config.toml
n_layer = 11
d_model = 256
head_dim = 128
d_mlp = 1024
activation = "squared_relu"
norm = "layernorm"
norm_place = "pre"
norm_eps = 1e-05
positions = "rope"
init = "uniform"
optimizer = "adamw"
weight_decay = 0.048
grad_clip = 2.0
doc_mask = true
train_tokens = 632000000
Each number is 128 + 24 x the weight over the matrix's rms, rounded and kept within 0 to 255. Layers, rows and columns count from 0. Numbers have three digits each.

# up: layer 7 MLP up, 1024x256, rms 0.0974, rows 612-636, columns 0-127
# down: layer 7 MLP down (transposed), 1024x256, rms 0.0774, rows 612-635, columns 0-127
up612:109132120100143122146104100132111111172118127093147125157095140138159165117113139086132148123124122142110178129126141154162096112124120134184136163127110099142125103126128075125098111120164113134105124149154107175142157111144095096113149107086137165084127115116143107113119143133091141098201129128131172088104107139110114084136103143173090112147129150126122100106156145145154098089088
down612:126156095148111118136097133097066142128151122093134140126101113121132142128140060145142154160093113121119141072124114107137150123139115146140119110105112143146143146091101143109095150122143159153137145141141093141124159123093126137169146121115107130100134128106119112110147147101154126122120129184135114123126137096124079122143148120126147149128164120099103102146170103126110119125139
up613:139096116134132150166115153147088118073162161080096112098150096113154067127140157159114152174130135132121102093156151123154115111130103117170123158128125170125106110148126131125126151141099140155121138160152110089127152104106052129129158090142127107153107126137141106136145134141144122167114089166096159084133173134140125096137138126135092096117091119129139108127102116120119145118091
down613:133146131145076136114130170155137102159122143108106098120149163137145153129124158100113126178114058132123139106139121142131119126111038126114144116160120169121188166113120096123081144110119146124143106106136121165167132110092080125171169124145088124125118137161137117153143104109106126107111125137140173098134098093122167139100133125117174138141107116108145172119151134140144107123147
up614:106153147083110132126136122082115137081135150112126109148104138117134144153138148128141127123149087121150167153151135110153122138115087122115155125141150129164116156163120119125102165147134108134122147119117137148147133121129081145145105180105139178072142118106111087112108134136113081137134148150140143117106099165104118127129093124158129101139118149139161139123119123099158093074091
down614:142145134099162093146098125130127134136142157122144092132101109131127129141146141101135110115125099109149111143112155158138118122114113120122076114099164124126148140108126117119138113143125124121148145116052140139150095086095156212151168112122105111122126125123157114117128143116086146113125120163114133128135204155124110115112093083145153152141140105154123157145127100138069124129118
up615:137146134135140148134124143130159156122113125116126092117114112081134141137108118119106123169151149136113105138119111185090127151160106112143121121100117114175112169095080097117126079128118152184106115154132119121135097117110118116178112122116138175113131174135132110140125091128120138118107094134129166116112115110160104144174149130122150093130118126174126126141092123130141146104147
down615:106143100142126166124133113115110130123142111119146152112116169104121138144174161099138130163123130125182162154155153105147128126100123136130102088138169118126101062137151149087149153186167123117139135129152116141124142162160087112099189097135120118107142119161114131101172136131149139130096167132111155141130170132107165121103116140152139087084145095133124106117128134134149117168110
up616:122147136146162076171144154142113101150119141126119141073116107120137147141098055159170125085124138119110133135124120115129119151163166137146145151125115148094154149109162121138140076116145132130112121093100120102109130143124120105103108111130122152118106138132106138114129097143150132176099153117094145140112146111151113104161117158113111118090122158150119088120126099150140165130139
down616:149143155135124104162156086116108159152111137102124155165151131080124119126117132107183105119104122117095072139112140103126134109103098126101151094144118145158127093114120102134148097138155121143119147118119085124137145106086198137145141095146140125110127154100103135147165140133110135120176120140157091139141140130073133131122137121121147063147131093136142167136115132118069151112124
up617:149129137135150135147128145151174110128133153123106154118134144104130125105129137128135128127122123129135134169152130085150139139144121115143117113136086097085117135133156167092134165122098074102108145078108165093119139144129093117106106177157123135164108155084124068097111137160138127106106144125118138078081125097096132139122116103135111126152090119127123145098157136119094151134145
down617:145100113127123164138119106121108140126162107155108103133143083123104155166096153089153099095134105124146137156101102131133078163141131114154090071116106154181109131089083121147131095135151133161177112185099094132097095144158116117123149075118161163144137127073103159154155174156135110084146149126155110112144112154151159168162153109131170137134100136114122180160110123156152109100151
up618:143110150143132125075157152168132115113144143129117143107107094136118124131118139169148085105114111124120130105139081083130148148138138107111123151117146086144138136153115138117129113124132073089081127079111165180124126105157116129155156150165089124119083119169111135105100143124189105148161090139156137083113145059111129150150127119120127099096111146100133113092152119122121113121104
down618:102112142158084142115128131095106132103110120166106103101094149115118125120139117124162132087105114111150099113106121134160148141148091116121141121132142121178098103129146109110143149126168133148149150148122128106142101196153099111112126133153134141114191153187112144143173129122107162075119126143154077102101086131134145157155109106072123148170096086116139128178127173082117139101150
up619:094104107132134170101134132113151154098139168088122128151137133122134169149122119073119108186152123120169125139122117100156145122111133124133127151118121105150107112095136100143132114121124140124092092142086130100128136140148123117118094120162143130127111119092129144109138109123151086171148102112138130129106120115125110175113151156137191116145104095120123134132136140129126104139109
down619:143140104117149109098084120141135085131132138145128117162135150124108114136123138175144134099125155134126111115124091142108124124154116124123132136122160125124115121134101130159142133127160123137158159138107152156102129128169112139095152117086083111152127148131163112123097126173152155121118145117128144166109140093116126114120106118114135159122142140122129138114094120126087118106134
up620:159137151083137110145161141105134193126107155134155101085133097124121132102140124120122166091113142162134079122110122137115125111149145117155126155127153139100128101147164128160113141153110133136107113121124148131115129164142122112124093128080141123146102105123123112090136151116150118163129164163096144125127108123128153147147126165159108121139160136144136109136141107110160146112093
down620:107111113157133148178130129101153117157084132130092107100115110132122132111151108132139142158145095140146136148102115151108127122135108151125146123119150088138123123125142124146107123119121134113181153151134137084156132109133152122171122170142115099147122157095129163147168101078164147141163138122141137123155148122127124090140115121147170104141086116145098113138129151125107127118161
up621:166136135153143141136157144151111142106104130079126133129152110094150114102086098140133132109138136166146125126127106125158167159137169084140099075182138154103153156127129133109149116139115113123107133159127147108095139131105123157147106148089157128184089137179091139120102135136096112117110133142090152112088129145100125097124153124167123140125138142136133153128144130072135147115143
down621:140141114120134094172109097113147131142137147101143150120089140172133131151110127136151109149097147116146079126116149137122081121128143149172160163107179136148124111064101107160105092121105134097160107142115136156115147123107134107096168106137077134127112061102145174110147142133198133158134104124161170142149092142107131146134178097138159109102155080112094129124110137176146103114125
up622:094129104128105099108112122115143150126207145146143108137117170140178104101144144148124151110118132144116094124109147126161099160174115118149130120153114081130120095135143134129094167123096099114117130171118131108115100112105104123091145100116132099139107120097132096133112124138130173147130120112119158141146151169117125124156128108140137134162130105164126086101093097146164092127122
down622:170145116165074170141141146136127154156129138122117104114145162111131137128139169128147121078093139130116130142127121123095116124169110129114120132123118152137131134138129108134124133143114099158135126123117134102115152149122110097117156151129101125104128115102104195143114102147138156097113122152121113145140163096121123129160150123122090127118149118114126113125183120174149124139085
up623:153090134043165147158134092106169117097117109093155094097109125099147116131130127091104136150102138111139148093138165146174104169145099129130141116130098145122119108124140103149096145144123120173123129144155123151128150135144113148145098147155102107113105121103112152140115137152120132153114110149151135121170133140157143106113141110111139111143109140154129128127100110104166138147142
down623:139170135135129113144124146126115134121084150145099136145109119142128100137091105128135132150155096131095144150171109134089113167111144079129130165110113098138124139120083128094093103078154138130131143130126139135131134148181126139123150115133140127134122112141146103114132135139103128128176128069117118188101099144142108130145123131171135166107093118123149120100120166114049161082109
up624:138105124114136120099134129123099107145137140113149131144152145113128131109149157082094150145093084109102161142166143146105153169143158136099105110154158159120094118123118120145158163096125109087072126118166132138143152155149128123091130118104156176128118093137159148107119106123105116109149141118124174096143146136146096145097155130127137106149116114111103154175197106113108109124110
down624:114143163120128105184115133149070149120127162164139121125129151119108128170105098113162145139101142121076131125164105103136167124102151182126170159129121118100118129167077106184125172103138174123122132129082120130160116124175140110134107123115111121134110146116138122099129122139177170150107163120145144099131154140108101143118140114137106113144113135133105198117112154129114116128154
up625:109132151124143131133129121105110125135135121152134104124139160070123113124153127158089127086115169111108106166106107128123135117136065112093149121106127123095099134156106127123130210153128112107072134161130091151109114106131072166146122110140131125128099113124110134136113100141117088117104166133081133128142117120168100110131153107127088154146147120158089110145152178155109132144137
down625:146098110124104164104159120133139123133152142095102156131150129184128136127095186156133118141172129105084156080106093148140086109094133130154157127115091171162119114100114127112115115123132129155168158099135157101176122161133143084097140129113125134105178123129107155100128122117155136167145092110141136146127131127121098076114110155125151150093126092148148143115085132119134142137086
up626:085175135138129103123133094156072154105173103151130122111105128130123123118119159085111116133078102160170143138104121140132175123139107145086092117099128150106128146142142105120142124128125150147140149141085139152168157136148132139125150131142138126174089151111132156131149138138088145117103088106127122132159101141129113170140144134166113120150146157111132127109112132109100152148077
down626:143132115110150166112141175132142115130107148112117147125108117134117102131142111118129164163119155104130136143140160137128106128114174125136123149136176138150150148079149136106091115168102108148090071137123099155085124113114152122125104122146119147102154130133116127100114115125143129157136132124145164081131116077139113110111131156097133143133142113106117132111124163117145111129182
up627:075097109141128147153162107133104141102102141136117132086174190109153102126131089115139136143121081164167141092123137172133129123106107125112183107086144111115150106102147138122150129108116143151113144139131147117118120126115123146138100107188121107093123128113153126083154137133131146125145110106155147130113119143144123120149119138142124148119107127123178060134111148132117198129122
down627:136161139086118107113145101163181161153116107145157129147100121111138142136120137129065126114122162114115169138149108112130104150129129122175067095136111133159100133109096139133168123134128098144102175110088102131115133168130095153128137137124141135151146119100092087129110124088180103149124102150123096127147168127165102150151137147153107106166140096143113106095122137149154127138123
up628:157118102118114143115153155170135103144174112160142143145171127121144102111159115146082146128149122116120113147129098130143157151118149137109160113170102162145172119096123093097128094105109100123149160122164190144101159130087127119119141136097095123086105138144118106099124097140150122160145132166111172123107108117123129132140138105132160106172119103120125110160131116128156145135107
down628:148120136150138125148164109150122093133143157124145111088146132164118097147177133093159141142131089147105102121153138140178148111118105166135118142126107097104089109137127124132140130147144120155076104117145093144092121131145150157121120099128155081112134096135111146131119145107133099112117121122122103167122149129135132166112071155087147091097159153131146145118110169111136138136129
up629:145111133093096126135145154105092138122191140113154120098107138137123104152143129127100197159126166089109122139168131121071149145154129120108099113135141127126136175111143130137081121156135094118093090147118107164121143096179103133138179125114136131130062126125088122166139125145151125116127138120109105116134102147148126129151165096133140131141109128147132123144100053071153162109131
down629:139126099112168103114131128138124151139155176076094100165091138182087089091077107151111143093146097099143088121112135142176114111170139117119094186152123187129138124104095077160138120132114131135121161147164124153124140138139116097130109185096182102151123124123128138151141104109111145141106169149097095099125078140143155114118122148095125180173076109147122107137110141113130142110124
up630:122090158101156121148129107142104139169184119118120093085104093114113128117100140181113113095133146151118137093147133167105152134177118146161141108093134126091110130173138129124117156111124164143097121076101116145103107078107123127153089101162130128110125153156115135106110102139125118156121145157110120099095133154165099117093162156128112150152093125152150148106114116117139130092155
down630:182177117123185124152134116105127128123125116152079110150110141153109074146128149063161135127124104154131065158136126132101130098119117131168110170183129137151116138094135120136115125117149141134139115109124157108139160132119153120162091078062138181102118137098181138105177178078103138087157118159111115111101111154150100122116113137170142137109142115111137141142070183146112135148089
up631:075149115124114151140107154148115109154144118118075075098134133134129083147089118142121177131094072141121137149110133143124127116129107116134108156136134121128108121144136147122131091124132097090168149158113070130105139103133109170152162112161125126128128111157126123106161147138146108168131153140110139139139114108107117124087175140135142151148105142100135133114152085095067136104159
down631:153144126099145153132149091122116190125139090126136149140098125099137166148174161140111149124147139135142117112141160084173149167117132120097166131099143111129163117119086129096145106119137119194097115121115206122129149118131166125132112110126142083152179091118084121086123092112095140072132123148144134181125158157133133093135115107118139105094141107119155154120122111129152151140138
up632:155125129155086143104125126132108169099174140115112127099086139158145151148115139134155117125127109148111135146136183103094115129139155103174141101126090128116114110153135100122096132121149130157109167156104132178146116104153141143131111143150080094140102119107121120113094109133114120096111127159115141149119150143148103154096124145130148127138155131113169080140127116143112112092116
down632:176097092139111141074185125128148133117120115101079112114135153171141121117140137125142134151146120146175115102139117141142110119054121140120109148136110163113117106112164140110129180108117130140159095121143165120153110066139089125166095138143082127121096155133148119125138117128121139129127160150128157143138141153083146103134140120118103136142144103133127100152097107160136160111138
up633:136125130123095136074120141131162139078108128093158131129117116104116129151124115126127115151113138102148143112158127121164182114104114103126165127107134134131137142160135118139109134158161108135118099161129125117112074093154101090121148152133142139129136152137085137087114106136131085158124123078095142098150108161114082157107073117177150127157158129120135095110129086139163151093113
down633:118113122087140096142147109147167094119101104165108115154070143143098123131121119134134128122145153120171128176168099133151101140128144112109125084130138103105131164145120113154104126197109091143132089126114113110099133134135120108143128145112138149190145123111119125155101171122115128090140098151144134132141125136119087154079125117136094112079103129088123114125116112127124147124116
up634:155117113115123130134142135077125124122115112123139112141149087101140162121121107149127122104086107098160123126154114131117142128127124140088145102156147134150135115091190110168097147123132102104116115091127156137142139099130094106113113139139095128126153166149134147101112122139202100108140183091157159186144105100118132104123175134122106134141109137153127113060133097127168139113121
down634:152161144127127119155122131118141139134136090130122114157099148137157117119144138130145144149133123108159157131116128127159120153119144119121094140103106115127128084093121110147131116125082110131163153148156148084169135138133129133160166126106143158124072104134147134100113176108108104142098092140135126086113147107101140149105091131146131089133163139128178124127139120151112142100125
up635:112159130122151145130168147147145125146147096126094147090164094146109135105137134186111157148140119156151156112194130152142144140138134121182111135133120131110106153133102159117099154100095110097056165127100141145114111102117156113120149101111099188097113148106106159165113141110141108123095116152156158063118160117105130119126148168112181089192072093154114087121124161087143127122142
down635:167090108108149171124128099166039155127155115117104164157121120105120064116130162116105141086137111119095150159154100061126104066169129120109139119124115152118115088106115118194150139122085124156121161155115160123125129120131101149117159163162146129142152117136179139118173133172185132151149099120112113127171151134104168114092125107118169144081109145126111162067108144136155156129152
up636:102149107134102149135137097113167106111136137124112110116150130127119109146172182142143118158153113120129161169134135122123130118107158100128108147139129132128118141144129147138134134147118145134124101129122118092149124138124109135143125167144099125111153100111118131091157115136144150159116132113127146123049134145119114133127153155128131143137109124143120080143112144090126148128109